Weights of a small transformer language model.
Size: 12 layers, MLP 1728 SwiGLU.
Training: a variant of Adam for these matrices, 1290M tokens, 9725 steps.
Each number is 128 + 24 x the weight over the matrix's rms, rounded and kept within 0 to 255. Layers, rows and columns count from 0. Numbers have three digits each.

# layer 6 MLP gate, 1728x640, rms 0.0323, rows 1606-1642, columns 256-383
126096143151127141157122117125130159125164139081106103165155123118122133130125093148120102118121174137124143126103135101137151115109141111142157149093108077131117130138110122140122107149149167123156142152157118111083154158079123167161105135159126142197131125092132116164107095151103139119121106134100104107153143118111118082102100143139097145148114106163131100115126161160152144157099
104120124109149176136178123103088142169117113129089171127128125160121104151086120137086112151151119114108165120101143116159171155156133100113114156110140164112133136162139085121134131136141149115102049121157096078156123107108070127142155110101165133172105169090135123137122107136151135152108108132156144102118152142159130127079159133120113116122107121119143183117114149152140156127146
094103114125118113149142111114106119119116132128127104107135104085145093100180104133131144140102130119176159089135189110141117141138115072102101126097112139113086151106142088151132142112115118154171090169133117073117145148171139121163103122111145139134130134098098114129107117113120133145127104085128072162144126159128143156133111130139079111136127181146150111109134140130097109118165
141121095122103092147117144161142108128124136109118127135136125137165177104108134131105121161134106144117142140132126126134153132112088125136132110145109119092156144150157082118102151160136149106127103123143097095102153092136113127150131124103157138119104180149056147136133153138167096170120135109150206133119190143118072132182133154077135109127169031128101134145101105112136167127132
116142127115150140117157116172156113177126125144107154117128111159116147076137141115181126142085090123101133095126157077139186161074096138143133135133090195130127068140138117138126128113154120145146094132164149157129114141158092090116168150138155106118158149126149133144149135131142116146152166100110125151124127115116173112131153126112112097143097137119117165099112124105109160102100
100124170093124138130131120118134083099111095193104106167096158116108127128106118174122148128177090168126132130143105137099094136139126157162110089119128133132108091114134117147125138134152146145103148107102089087139096144165089123109172098137075123138107147109087159121102079147097113125143078106094119110108177157128111124125100088161124132088139104144152116127066151116151169133122
105128092137140147104104107129093130135131092165134130080129173094161153134120107147097137130128077148146121158135165126164138130151120139136102104135125123126122125117140111105092146098093177158095120125124171143101140145157074082172158144111123109159143176141129115134113119109127084130109178121096140092126148107168075157121106142165122142163107160135115140145099171166110100104121
127145107113159088143111114094135123106078112139115129065141150142113099155081131196116117088133095171128123096073185156116132178098135120151082136189133161086150105153170128145129144206103141171124118131127120155107107139144093141080158097111156149142111137128109115134154125140134146131115094146145078091151114150115151153096144132115138103119135111142132125167127090159117132111119
129177112069136103120123174165173121124148126157130120142123150115161118103127136135100144173102113155105094108184135119157089125156096139144149072131098150133156125125129119128128139196135124148155129150130117140112129136132152116075141151097128122099106114140095160155148130110093142156175113127123157115078124149096148108147128122122112085134098103160132097158144128146100146163088
153142115133140117125087131143100139121052089154137112081112137142115128126172162133164081132136087065175133131212072129140108160142153136110118112100142117161111132165148097131137154130126133130102140103156125154159118126134150100142142125110105119153080149124117178091072111088083112102087112110105146117148158099095163102138136126100138122061123163132135116153071186127166117127128
136157136174128106140133125130114139138110156148124129134086115154127161103103164159153120155155089127139129130142109088148120147162105133117118151122122119104120113114143132147156116115175139113141070151142109101121164077105118128136156133137139134126145142138103095161125133145140112111095156119119132102104181146114122123105110124124158138118128118098132149127122153139106153126163
116132140113177107118127078165149149107143152125103133143141139141097156099158158110176168121110110133138126112125112135137128167146133138114058147150095132135154140100143174122155158117104134126099170086133083067149140136142156146129158151109091135128103142120134131147116125084123134118141115118123135069074142129133136139089128075112128129141156124136165105151167189109152116162115
173163143122122133115141133140170113112137155149182148124081123117157114140178081157113100146135141109147115109126117102127152149114133080084110154130138177131178146125123144112154118129133119135173108115144111156142132145152133118089120112141121119124161122101085113119130118125106112157105146086102118070126092123130137124146131065119101098117114129117130128156155176090144137151150
115156110130095162159112142095182123124127114173092127122145079111104119145110126141131118141144170171110119136142099128135117149124071161154091130102134197104144116144107135100071164124117144142141099108101122146109091134148123094110119134148103144140129120153123133188138126129137116095116125120163119126117116132134111145144171156121109109087141118076143139145107126097088087145147
213147138118129141175165115151149076078121070093159132101093136104152130176150167159123153179107136179099160074112124130112133167097128137107149165142112169147137076110112126107102107111107121142078122149155092125133131132102161128122144133132129102125130151196141130098077164093112140100094153142106089106096138114203155185086106136135118154130139178152136120081153134137112149119116
127214124134161119119176108141134128099138166146128094124131145140121156143098100112109135117154085128152093137135133105127147095132129143113125091136073111108115109126114107140121139113135139104130105100119076139124087084090162116129152106111123115107113153156113142137140109105091100108125115145149092102097183130136101118139169180112136076171133149137154156096140156116129131137120
138142150110098104157132113109088105151056147163166112097169152108093113136102148139081137105129128109157143129102136118109134105124134104121128106053162096156091169162113130077126142126181108140136107149081119093121098120116131127125147170124134098142127089144065142070153097119126100117123107116076114140100176150146122120117166106087136079130154130156155128088163118146137111080122
117142112134129122185108131147158156163141129135117086108111178130101145116149083105125111127113141112101131089138106120162126125108118106117113127135119125166117178151140107134114106126100136087135097126145153117097140155104110172180138134149127161172082153155119110139125178111132155119157160180102123084153163130124113139107122117083120133135116113156167122101153157139139151125164
132172170145132177145147148079141117082120139153145120125144139112152104117136122120117132117123124056120173111167110124187128120100113121170139116123129143113129137126127139091133149181113161106155100118156151091101076148122129124131154133137117147166090127163086149130165119103114137136123119164133109159149108158093121114119153099130114141106108117127114148131088159111136110133123
122152099099118116139138095078158150135120116133094146117141084127147172082149115135142119146120096086076093149125148145073124086160107146115151092122137139129120130081214140135115141123155136121152116136118126101089150136135109121065135145146147129145136148085129119094139105125171148123122136099087129067165142130119090124132140113115120125151127151160115116171106139134159112122149
083157121162157134113128137127117091104148147133129140109129144159160128126123185113139105174114126133153110136137111117145143195159141117151142118135098119155155170098134097127125099107136097105083126155138145096101137137142106123170140092135124156137132139142112132085174160095131113110157110112121092132106118122141089129149116159092087120097156127152103158060151122130114187099115
161127160094112107162129141131130117115108135129125137128125168171133112111122112167099147131118118152135136147106111111091120155142125100119106132137144134147138145184126134149100130147114123114096131104154123132121145146106133150143152128165067107136141137161130119100134140107112129117126138134116153094107167101124132123090103084094124115082124116139152109113143119145128129138154
121097135146131128158128149090079112151139133150112116121154136129163149136114116164103127101108125145141098165138124110147136094128123107112151140142159099104180090107112139149154143142127152134103116118095148116121141113075125142104129124120133116134143121112144144124166113169142133130119116135111115118113118127115109126131109133110131104153123144137137162135148133117130118114120
185139126136105123149158122117109098073104128136087072159080112159143095095104159143114127083141158109104149100146078135090125177141142134137118141099148132103151109094201205091135106209140121100139108128123100127132108149134152118160131175087101125154121129132094128108169118162143128129124130094124133148079110124148218112136110120139123141110123128139093151151116172086090148131144
079134102170134140113120138082151147139111122147144095110117143117122090140135156157176097143127181142157102151190148155083104167162102124161151115093131146137115124099112114061139113120154154120106090143120123099170158150150117109147128093112094147113120093116101079141137125145115092126127121090091153165112085101144089110132140135171133139105167167111179180127139128134141114107143
168153107118122099157126111110108103198120168133124149145167060134194140095101114124124157132129158122135148146081097148121112125168152070136125136119111153117144154122110140053133140088152138135135133130141138116076153176150139146143103106102116129127138121148100096110152114098129112092117148124080087106112139125148133140132130144160125130136120112144178162140119136171129170151106
119117171128127127168111137173141126161104162139098144136151132142149158120158134167155131094181130137122140132158145122137157151152102123142155123108133166129123096073109150114140149111109158131119117170095160113107157136082109110126139117095135123127139181202096123133139079091092133163104137149075121131128094109160133112154114097092112159144130156092129135142148095128072135139143
136124114132079105120139117150147153129118087174112124161127089140087151131142098138096131109101146168155141110146129172102146104129096103126121139114138104108164128136110086148119139123124151105174115111123129080116126110122154093104146134131157133128166119110137119131146147125168109156153180102125139165107127176140111129140126126146140128130094142115132091119156135184137097156155
134108145158128163132081129161119116150128117098177138129115148141144128151125124163147139122135167141127120144148138116127103148117101097103103158159130127119129111133122146120138126095147125117108099146095129084105114142107118158109125122127153099111136129156149110132101160095102095156127123153139114117107129124120124123149126103144151109151159099127102128130120119130059155115128
086148114077069125133113112140139102098129169131160066155120185161117117149144142148122130151135116123144097126091136123095118096148111119101138083140143117176169128118079102118147142096119152144144112124121125148187129123082085142158182143096134137089124165118101125091120169087073097098124139079104120090101179118149130134123106113072113139071158092141152142130111125117094147152146
135137144148140108151130125151155121124121119124124113144145085154126159118110163120151114171128138136147096135135130099164144137155212141112135136129159152167141122155098171105146125160130115092172146113112137141129111167149145114124142137136108141179147097123131108107124173133125146162171130088100086132123120130113144126127126105131119115129114139131140123143171137157098111156119
112158095181138133139136098133069116131077119131097135123139148121127106121095176176108151130149132160140093133142105116131104141138128095139093109107139148063175168081123121167138136132112149150075125146132156138097123082143126146139129140101117100134125108161132117120111083152122112100155103116111142083093142141113057132111128128096107151147088104111165137118099137132139152164169
105162113131098140126116145136133133132142113139140133100113121114139149125143122146076122136105168130168119136121106121129166147110108077131123178181128143121124102141176123118087108114097123105118075102149168117135136121134151087149128122081128156180092115161114151149167149146154097146127160171100107080137137121162129083120130132159122126112126113115127120148117152146149138119083
167134145142112142130131116121131144124109136139132145127124115125090142122118134118136141139154122102108108138146137119146135144122143127140101127189082130138132153153121100112129115146128130111084105157173125130118165145096161076175121134116133128142118164157072101115137145171116162136134152143116084107152112118137158103145088160086144103151141134116165146127123130102147164143102
140145174141127130147108148088103102135107129138172134091130131155160111104124146130135134114153112091126151093126086114115167152151145132163189119086171100172111135096126142140133174103155134151141131114126134162114110102143109117130167132187140128118109106097142143113112154119115172118108095113108133121126100126145138124140126123135114105154173122197106168122146109131129127155164
143114144147136129127132115106111116134169100150150090129124131121189108167154122164097122136126146141124139152122113109150097122117117091109178158179182112114124134155124101134136095111156123157150140112091170107142140133112114171083105142171107134176133132162109121091125115150092073103147150115094131081151102146149111108163136101106088156170119104162117126096150130142160150129134
129140153143177119176100135109116131135120109121151117135164066145139122135132177138094154118150146128100135117177188189127123115180112130149130079117157067127126132148140137155150126122154161084116121139143118109109122175095128145138128089156129159148083117075167124104100105125146139154144121160088088139144099141131119118189082126130094146134172163140121111097139132137115132137112
# layer 6 MLP up, 1728x640, rms 0.0306, rows 1606-1641, columns 256-383
149149147090132054118106122123117109158106122145170150152144099148140101113077126118169142131108093086123141131128135098158112133157137119119151145151137131155093165124166137122096128132132114117134112123162091129149135067101124117116140105134087158141092118123132168138125145101089129149117109060139146101159173097161141130104132127129134122110144144164096159090132127119164145131109
098127122115160137161115159133147104137145133114101127149139134134104157130113169134137078151161086156118101108137147166109146144097129135116128108174159126129127156102156154127124133144140133147145154151090114124106107179126089124125112113130098112149130124146148126137154170129148127127115048132157143104164117148084125135103123117099112150135133152118077092105082174156174102159153
139157183133149118096139105147127088096172109138137149123158120111093104130098151122130136150144186196127152149116148128131099115100163155138114190171099172145155099134166108130137147098107114123122124143137129132081142165128117117154122102113114141138138160123137125157156104155130169162129098098147162149101158118136123096029139096098185135125087106133141087132095098134119117133153
139118163132145115148108155127173116106136144113122107123185133171141140136180151144072179140126124156079087093092089140106150125090123115101137159154074129145142109103142112146129107065126118138115130123116128064141143120113155117150090123091118130139159131093134096125131133156122116172126142129114128133121134153054083116107098122128167117112090117121095164126093082125149125124133
102082118142139143139132166175121172117140103119164137125160120136140115161112138127155127129093085100081139128110111124118147149108122126164133111123138182075119103170138126169113145149153169135160175106150109108130094110162112098122112164088091140153161099171154112104124153123160074150151163119130143128114158127133115149150163148132125175126112119096155121079132110136147083111121
088095086148113111134122185099117166129102128111157136136096103118165114099128081102158160127133127108150156124104141130187125152127173112146155153114106108134148160146110146073113130166142137161167105124173142160114137145099111115106144124120088094128114156117083099132142132099105132137107139138143118120083117149160178144119213100104085118156123083119110081119147119186099146148093
082147145114131070164123105133146121119112111161140145147180114099144105118142130144130087133145133118160130142146109114130089101148162137120085138109110164142108125164137107133128169110120148124136178158149103112114110104140065133121137114133145099106106141119147152112161132149122143099142126154138141086106114142121176123089101155160148139138170129115140102111128116172138163131141
120113102115145165135130137128130114112130200112108122139071128126144125130102113152127126157133155146119173112142100115109160128130144147167143145115122132081151100135144131103176133150143149096120138125167127129133156129183069140136105107098106114159133110177114139149105117156113092134130124147139105110146115135115144134151111139103097158146134152169070084128081132121143154153130
118132180126130097128149137143148149098128138104156111136116166128136128096125123125075143093126094120078165153102124126162121092109117095106135096144096128126164126128127134118109125119130159194099119139118126118174105134141132120142143127147188031154151110136154167178108129127128131111054126099132063128107144165108135173057082099128116110159133142139115159157147148100137142104114
141103134130169136114149114187146171148133126117127133096126158079129158142114135136106115079125094153115120103133100156119168173121099116147131136150140159153113157130161132093186136138101127136081102123146104114129146147170162136113179125154120119143138147114125179165100148151112144126160146136128093177140115144123103142136163103147138103110194158118159112135136145130113127120144
115100119097134161159113125086116125156094131103104140131175127138170125162125102145111123131081130108126127135103169150099091131084156110120090136142160151164133117141103107139132115143085089138155112126131143151141133120145157118134120124101129136142124129105105151150136089087154117124135074140108120148089114162122135158090159143137148139128118121163143134157112111147131120156098
135096188129128100161122096136141178093127176126123095131145106118152133120100137156135143148090161149157108138137090122146115123188130102191206125109115145166129154133156130112118120119167141174094111107104157131147112169125138151106112111131109111123140099126127140188144146146090100169140084121139150143130152143085138143130168092172118099093153144129134094133132138132129148132121
120119145149152129159139158151108127091132099137130110160097151121108132110173146118153117151119114124159101153196153169110114102161096109117142151153118119124142153128153164182122138135164119115117149142135156112120163113135107145155160154142119097130101164087118126086109120135114093170157116160094142162094103141129110142134094183145137160160126077141141139136138155121127142131166
136133108136068164151141122164079176134118102169183125128158136093144128118148103138172121072188157139167071144120104103082150163163121103117132127120161111141144135117142159121125139109144122134142131145153135117128127150161139139175117156131106108134127159143140097184119189136114130098160077166095122116154197114092116136167170090144115149127129134128175140130129081130172104133135
062122159125158154131087149096156133118168163168117151159138115116174090103135095110105125159130150137089190156105104105117111153127130105142102158096131156113153156176126102101110150151118098155110118162097160123124114116133128159157102109114130180085098103112115162089148102165157160112187104127157077138130091087086159119130122185122146133139160109128092101148088116164146083110143
152161119114156134146139139149169123122124168102124133110132119121119158111157137171130146133150072159113128156115068119119131120116109158153117105132123130078141147115146161100093154112125131122097122150144106125111121125115144122059119129120145122127115101103097157141100155116122147126126125086104160117116112144167170164118141109137130068109091087110148159154146148119072126172131
139159115135122136161114126141154091187123103156108174172092120104100142079147170103086149126130136130120092103079109110132136125121148094097085158167131122118106149110153121129125092129133146116095129122146100140162114113137150126144101145157152114153102126090114106110119092119103127090141166170154116125105123146130086098143114119118134104155143094121130122131163112131107133116098
110153141131154146106160111157130127127143106150104087134156153105158149097108112113145149138107115148117146106084112151134130143099108118138122117173122130131099109163134143141114087128130141147140160115094094163088144167130114152150097114151137140124139122153106126101132113108148133100143163144130124128149118138146106123167130097119101163131152148109141153132134115118109129155185
161103147090118125140110162111121114153126143146068111163100083177142127126146075119150117137174160144094151118143102114181131131117141167139166143120132171146074134067142138145148135146113095119137131134109155094133134138114154161107145133130100151141165159093168118140189121131137122141129146150125145107129081132160134168128151098087110152121115138131130086148146119098130127146126
096155133101101145117113063129184138136167123127102081118160123140152132118126159145145158166115126116123129105132125155111106089097100136101111136122086130119134161114166178113129097132137116122108080183155091120078110124138140085117113121157160085139113100101114098095102135143148177111131195126155132125150108141107130154109150106160156096154098085128133125146139123109125120121123
140104129080101118098090128088126158126122139122154077126120197107135112108122117130137142146127144117153105136145134107144111125129118089112100159117072183128113130103126117145080105160131141076132114107107117125162126111114099126108127141105108146103119152121121142098174156175127159139127140165118128127092140123157130078086155138119090078174141141140141131160081112129130126127131
141085180105127124124114133116118124140130130115118139159142118168141106127092106138090166116133158116155168133102100095096138149129126142164116160149115135159115090147099122114116122112120131135119133115116148137129183168160137149149100140142149119097153116161114129133190134136092140119123107147172147118169112103092107176162114102134114071100101126125159131128173107079128147097136
132130095138121107142147116175156103146157134144113124125153145086131129103122133093134152134115092151152117132134092095143145124174134138131094134176093079146140129117144129102140123131132139108182154092136111111121112143117101144152149123089117086107147126118123100117166106118144175133162116162101125128110138078126101126148108123135151118127124108137116109126108118100133121140114
172138108165178134124148138126155165164160140111155125120127137171142111110141133129093180144145106131124158143118097151172087159141131135136091118136151151099137143152090122092110150125111138118124092123151159067168136117102150104152117095086136157149118137172113131158131109147069132117109133163122093145126144127100116144109127148162075111093134114134084121149151114157115120130125
159097121100137134155072105186131168169124143114112126136166109151136131139105154118105096139098138108147091130106130172157153168108160115121133106140110096153129105098143133137107115157106101134151139122182086117137136080137108107124108114134162148142088099126143120101145158131110149182154125128117137119125105158151161084089120143142136121142112147141108117133128133147131125130137
107139182141147131113126106178102116117138158160147153098131128116155135110130116132132103160153120119074144132135137126124083127119148089119129147111134107149181123125114108116118098100086149127113129125126146150148160134113105092117174133162166134159147136122126166146103099088132134155091153088171099167131148139106160138115119152117122140107120127110149111119156130145120154149158
129137164175099111160118076130139129099142116158104157157124092164141120124131149129143095120122110127120156173137126123140111131167112159132121155127146118117116090149089118122083137150095100091142172130107147123125140122115144135163172130107139139105119086096110142116134131129175184145133154115130142113134123136096124222116142136144132118126119130107141140174102120093103093154169
133113062114142157169131131137155105145127137111172119093120134072111116130105145132112082133142098133152083084109101162130133113087137110140082174136117167107133095164125143126105079141157148097140129153143103129128122149179129089151118145126160118138096129121144151184112115177129178124126135102140143146155125118092122156148148160131122131125140113099157096110111117118133093126126
134141095157176135109131138122139144130115153135143142124134113095149128132142120131120166115160097131106167090139143128167173163190137148103138130114078105172136144077166133073101116114121125099180094141139127130139114110138097122138148126093118203141167093110126105117130132122136136117128101124126111116146117087102079144142126124110110098131120143169189167135115140110158150126076
153197150123117157104140115158153127133160101102136152112146130164161102076155154111149154134131061130149125106108153076150119114153128133136142105139117080122110097145132147083135126162065150133124122138162154102120175115093109147120177103130124180126142136086066163095117147084123097156095151090129126111140128146158079100075143170106147128154137180149132107132113129090122148171130
104115130154138154145113126122135135163162194105137079130162116134175155146119124124091101122156143114154099134096122113124142123077097180115116146145141135115151121108158156135134147134175128155118099103124141131107135161089093134119109141138122142138087108135152130157128119127125129149151138145131148077121129128101117111136125148138138101107168093122116117146140099130142099099113
137129123152110144098154133157101109173143105107115145128134147135115093138132161115123135098162129114144112152114179110136113087103114117095113141127112106125127148110155143079126130157107137163133146107123141145114131108154105139066098148073126090122127107141122161165149171093118130139098149126146116110138132129092088154134131100145152124117120116119143136113103165087124102115126
085082123119134099154115080104127083151093121098138144129120160097137133156157129114126082120135147124126137117139098143143115109149143135089081115107106122143156103148112123141174145140151157127138136129123111101138124136086119156123151160140072123117132161101119111122150135128145120182112110145069137113136110057116162122143117104131109189165142142139100138135128105129115130150112
118117084166153114139122140100115167117099106116096121146164086148112093100135104140116142091108111111162129079115149143094120115133126170097146155144095147109156131084128115072112133153166153118102175163136160139126145119106099131102090156114108142134127114122113112118090148141117128136154111166064094105146152127187123175118129159140156122119181126147115117155138117152116105121155
114146114084150143091083138112093146149159115137137115126143142130172142129116169109099121115138168139101144105118119108134120140151128072107131149187094147136103129145152120170154137134169142134134170120110167188172148154131178173079124123104171127133133131161134105067122108127088106110142123144170094128135091093149135151045111102126163128151148150095140107080104140107151117131187
172128121115118139163148127102103154110156124145120143117084137164114132147119169159087115141143116125130154146128116159141113150108129116127120156130159119147112144148148128157142098100103116090130090132144142086126146109139093127135112153141143150119128118143117142085122139154138088119161123119179177067138094132135125106174168113111103156128151139166138109146128148117108110139118
# layer 6 MLP down (transposed), 1728x640, rms 0.0267, rows 1606-1641, columns 256-383
132162181138113133117108119129150143091184123098118160144148144117154137136111135142152103130135121140141118106111089118134130188124147124101155135139125140131102190132106118153151113121118139129137106111096117170129104123104141135110113126142127132129120110111112106132091138128113105122153141106103124142083072127151122123137127127147155205143163104127129152122088094114141106147119
126128119114113126139091124167123135158104109083132126146140128150138115162131146122086128097127109093110121080142095113122132140141134170129110155142133128102086166104152125154101086147139095135154109091154115129123089102088125150101091164154123135145125115114124115077110145075136154156115132170112156142092148116151152152123118147092126154152156138116139126158131109139100134145168
110150103119096118162136114114117151109157115088081117142094107125141152142132114117159147148185151076130128141160185090079142147137110123177110122095170181148119139182147072130090142075127178125119117148102114120109130117138137147131125103139097149147145136140127126116135111143099114166130130139148124130160133154126151130152135132110105147154110179116117093100100114096166155101146
116118099124094091124127181127155120131074131123127129174166126183145135123127136175155119105142156157117101125131152145144154138140141143136164099155138145085136110128134120114146092141095095142130088179125106073165165111123099123146114106081100163094098098122113126113139111140093112131128127156110116119124155138137144138146110171131132153166143143162143123166113141094125077130138
144111159103102128144129113089119113074137188172144152088122143177144143154162155178156143159113152124158167107113139138093092161121124111176133139151140144163107154135155097090125140158144130139130128140112119110151123114136104100134141123105118133116193139112122098130133152103133140124152119182115138141144110157103093195144130086124150103138099144105103105166172109120149144109172
122107147136143128103122185116128109082214113162105146095099113109093137099129104162148119106125125166119131111166122111143123106142157128124127101100114145115122114072122151093176169128129110135163111179129122118134098128104122160124144168129098093148117121143105142101109116163119153109144109122095086157126167135157161101099144094140110110127146089116125137098115110156172151143111
116133108121108107099134109126125154151138138184160135136169140085107131128129180079095093120132073140111140123125134152151108146135134121136126140138133122116131145166161083134043097127124147166141141108158129120094156105100109093152108129101134077096110152162134133141119183086120117134127198118099118094096162082141069102121120132160123122096151152143138136146090139096152118129169
126133172155162105087103093166089111127167127119128148099148117145128104152111117182111118068093124114131122116070105125104111147117130086112139101132144141179131121120124160158113103129107107117156115096116126133135081140147087126128086157171128138116100143089135104129144115097171126105113118118141096157127116145128122102113117134116133133084153143082126189127159114166114106122107
126078145095148144098132075141109076137126164165135136111150099124156144139170145122111145098139096130114155110126116089121143145138128092133120152119174109148120120090140151138121115119119154102093136106115107105143110146162133153164142112118142120114173142148157066143148115240134133067110148119168131153232148118143093149163114139138126114120143093105133171111098124119129104094131
102163180121144093150144134154114096113146146147134103121113086101127154110115114151092134124134137129143123143079125146121105141156125148110135101163145110177148135139152139097134116134144131154097138068103074174125125118122108126100171109107117126177098160113105104139168042149185113120154107127099093081180156153157078133103178091142157135126142204172130107134133161141127116130156
117171140151112130124116088139144180129139153142136127135109143135123121148129146145154104114128116151163116101119122101138116135136115136161109143130111164136112119122157134106106140107128106119141103149132102175110148098132100120138124140079145127111104180094099136160155097076125135172096120123134155139076144151117125113091139138142100145164128064135133108138139091170115133131100
131172105111113122151114150099069189131137129115071131129129140123130155106114110135104142106101149122157125129061109098149170095098116088155119121133078162124160089097098091129109172091127115090094131164117168145106140098112130107131129118131102135121121137126169144141108139179075129172158141126125119127142162158106093152097118062147132135137147119115147113101110122085168096166067
170147145144104163122153098143173111119107115180190144113087128173163139118144124088104113116103140138117116152130070119138164136112068104085136112063133147119129151105122136137125148114116113152168106146097139173149110136142113110134096131150134121110153145125123105116130139080132112144088129098151106121068124109135112139153168083136144122107147166108121139142115118094094132137143
117145173103146094058088130140149173148119116137142119159126132109103183162092137079158130095129133143121148131090124112105105129165179098122098113151103095123141170117131075149122113095099157117125141100130152085143118108105161122150089118126129100113159120085156117119078159109108144138093141125115151139122136064104128119125078153137130152108191115132196141129122150124154112114109
138141120114092170094124054101147073138135173147111103137142153154127121130129135139124143132113127129059140053136075111116195163150106116129147104144127093148139138139142093130130166120135135147155113123159166072146172175136128117078107110137234142131155165130118184128130124140134126123179129151135124121138101114116114092150144101143149122142139125090113132072107147129126088122158
086095087153104141127126104129142123150125111157108112147189124155129112122116126043170152166136155163148129091166118094100157145151145139133121128140107094126117154106153122144144110103104133148102121119160157154107131150130115142159078137159122142142106122115093120098161126154128131092143151175123121172150103116094107131136111137111132126088117123161110161108106098135147120117167
133146137120093135131129112127103164136129142160166130117166129173164144158095144092189137103116142128141148149125159168140122128137114137108171158115131131172115146180144144146174100145134080166133154097067097169093116101135150127113146152169113129137102119114099145131165116135127138105094102111137140145133169114137145133159137110103097128122101135145112148152115139101149144124082
125149137120136148129129152106134164094124139160161127116094118130116130136125147148111153119124108126135121158167130138156133148083149120135135103112126116116096089097106095146147165130139128161129168184105117126160101118122145082112121090095164084095151169090111164116149176103111088145126109104135151095169092148119174159142121101152117099122097112088130131168110126096121131107120
151123109131160159142119132133144093115161083097144139138140189174085152150122097195127121137141136155135101122114128121137132139133115151108103090173102093126111140115097134173119171167136124125128135132106164113106144057145124134162099129149130117141071091121156109134095158105101102089140145116146113156068126161141179082163131145141132107164138156122160152125101126098094092157100
152100156101142155154118158169119097161162121121129154140125170134119163158144140154138084110129100126172161133132145082177117119152134095117120135118137133151190101153085139120135118145112113130122162136114100163064167153115140070140118140101079127110110099153142153172128110092122089160105133149133142136119052112124122118115141123156125089093115126120165148142108101120139128129095
117125163132118135095095094143120135098125132107115118128128124087133147123148131130118116138091099144121083134131153132133159195119137087151117158167138131178095171105114134107112154084102139131087124140106073096092156106107162120130131134079104103146103134136116117106176169169132143162119091140154106104121148128071150062110141097151115129081135125155115132139154127070095116128168
118130141111162152166103126079122150144094156089128115123097071100186064093127119100130132116151171098144133121139174165108147152100136103137145133142129112117113109117120131126116136138134126160103150101127162123132175082122168128121092121097162136154138091126124123127173134151106134109159118142164136143201103116110092163123113137156108080135129167133148115111124065129160110091148
158164090123160154132148156167137152118105108112159158161106135108134138114157138094142137135124127091146110136152142157137118156132145159156150115134147149127119148159078118130114098097143150092132110117159156142101118103136110154147085128125131143149140135138133118094125140131140125138136136110134155092176102151154110153135144154131124123151137119137111113112128136183130128111130
139111164100097164119140155157152100133120134130133164139085112109138135119130188085086152179072094155125142136151132129129111150143130138156122083123146103101124113139137138128124096140116133119141149157137148142117152138150129110098145142186116136118103132099162133103146119088138131103120109077117092089102170133150147129121160144153133087113146194119139113145097156134111118145112
176166103149208118126161126161146128101130148176071143128114161112134117146101124128119078147124165171145159142150134087162119137129126175101121144100137140161147144112088152077100159129140159092182164117076147129125132148141079077077179125157113134136152111127132163167129135186139091151084097170124138143126097140109111118150136126172144111116117116088112155151103135090122157093108
125124175159111121143131128132141159126110095136140136124133136162107151131115116154135107118114109101116142139113158146101127133098087136105132129146130092129131136120144115115129095117159125080132104114107131129142127109108144125117092112153144124114168145134160136157132099122160134071105100157131102109151182121162137095128163093119101131073091089090119163119137181165122125113140
112123137155163108126138147130144085119134099136198163134168141105139143139106163157143116140077120123130126125151151158140137141160146094139134122087108097135132108131122137118117122121153098144153115111098166129108173125092162134134097111129113109143148156132112121092150132102115085171104102120156143132093148184154160126186111102130107083124160111111071132142108101153127132093160
110139131116089119089093105078142146170165172095115121096119114115132129097180147114114105127129137122114158116126090113104163154119111150124119139149181130172104146134144110149102120114116129146077116127115147171109132137132123116119121174126080166120122136110111164082130142135181148120136100136168153132159073108118151165101105133134137112111131143106161120120107115116094119121108
143140110132133121125145094133112086118135120129122156094131131138168134138108112109127097093114150132117120181108104154109096126137104076110158141108119172131127121134102116143133132149103174151154147099127126133089102122129099109104152148108153130139134170135118142150109105134115133177113138113099098120155131101108118165135123120132088127088079129097084112096177116102121171109130
097098129130157126115154080141120092137116121170116078161102102054142113108154156169095120117134121095108140098124184137142134131204103136122189092131204113129149131134105121122100107144098133085098162111135133100137103136103125129149078136150096151138137124100151159158148112139128108154160120103067159135150136114152122164155122094151072165073124161112116125108128112127137114094113
142117131149133130102142106125114150148149111110168157120153091158106120095171150062169121121170142095166103113083116134115096118138144135145099121121127132132093128112138116122136112117110134066133131148141087159120113134173138128133166108090143137132110123133142141133116124189096148136160127105129107137134141103144191074142095145123117126142108108137082129110113133172144134148143
116087090121144089097088127152137128177142135124132134151140085102108103134171104102152134147139178127135130101099122104135063108156085126133108140135106160131123100140151132131089105130167134130089184077103087141138128133131103110127102141076094129138130150125113103138141178094144155135146139107103124168073146105111100140150149089168094154113145111117132168128088159140154135108069
158140116150116117138095138165157140090113165122127158124112071136139125133099177067102118096105202119124086140152118110135154151094108147122107163144140173116139141155072141145111160107138136118138110102127153148126089152109162098115140173086151155133113100126113127116126143124159123188141122128113150107168098155137105144135120129122153110143092159117115125114107134121143152147147
174157154102092128133133174128133147098140121155171128113135131130122140152137097132140127146129126156164146127133097114137136139118119135115148093117130110125117139162109140102159117164108113095149142150114129092146106151115130109146146134132123104138109154127128147174153174212121155153139117129114108130209099129144140104117130089124128136090136134083159125138154108173079135151128
152121104113115109132109128179134098138132151135146183085140140153137175083118077142166121108176082117092116110133114130139096130089065165135119143119124109118129145105115125143156105098128144140163135084137141094118127124108147157112156101145117156134103162117133174122097113088163132131150157107124112080134134117113104102148108146127115092137176115145136119087109114095132136121112
117100119143109138142100108145149115150079171094114128126170144095087110106152167064146134089117110142151100113129150075134163128129164169101098124137109107161137137115094158093110147128088112108124137135141095116106115110115127105117176127134127114117107125109135151163129144174133154126135083160128136121170151131107117121099098130132170111138118134117169170148108135107124158136120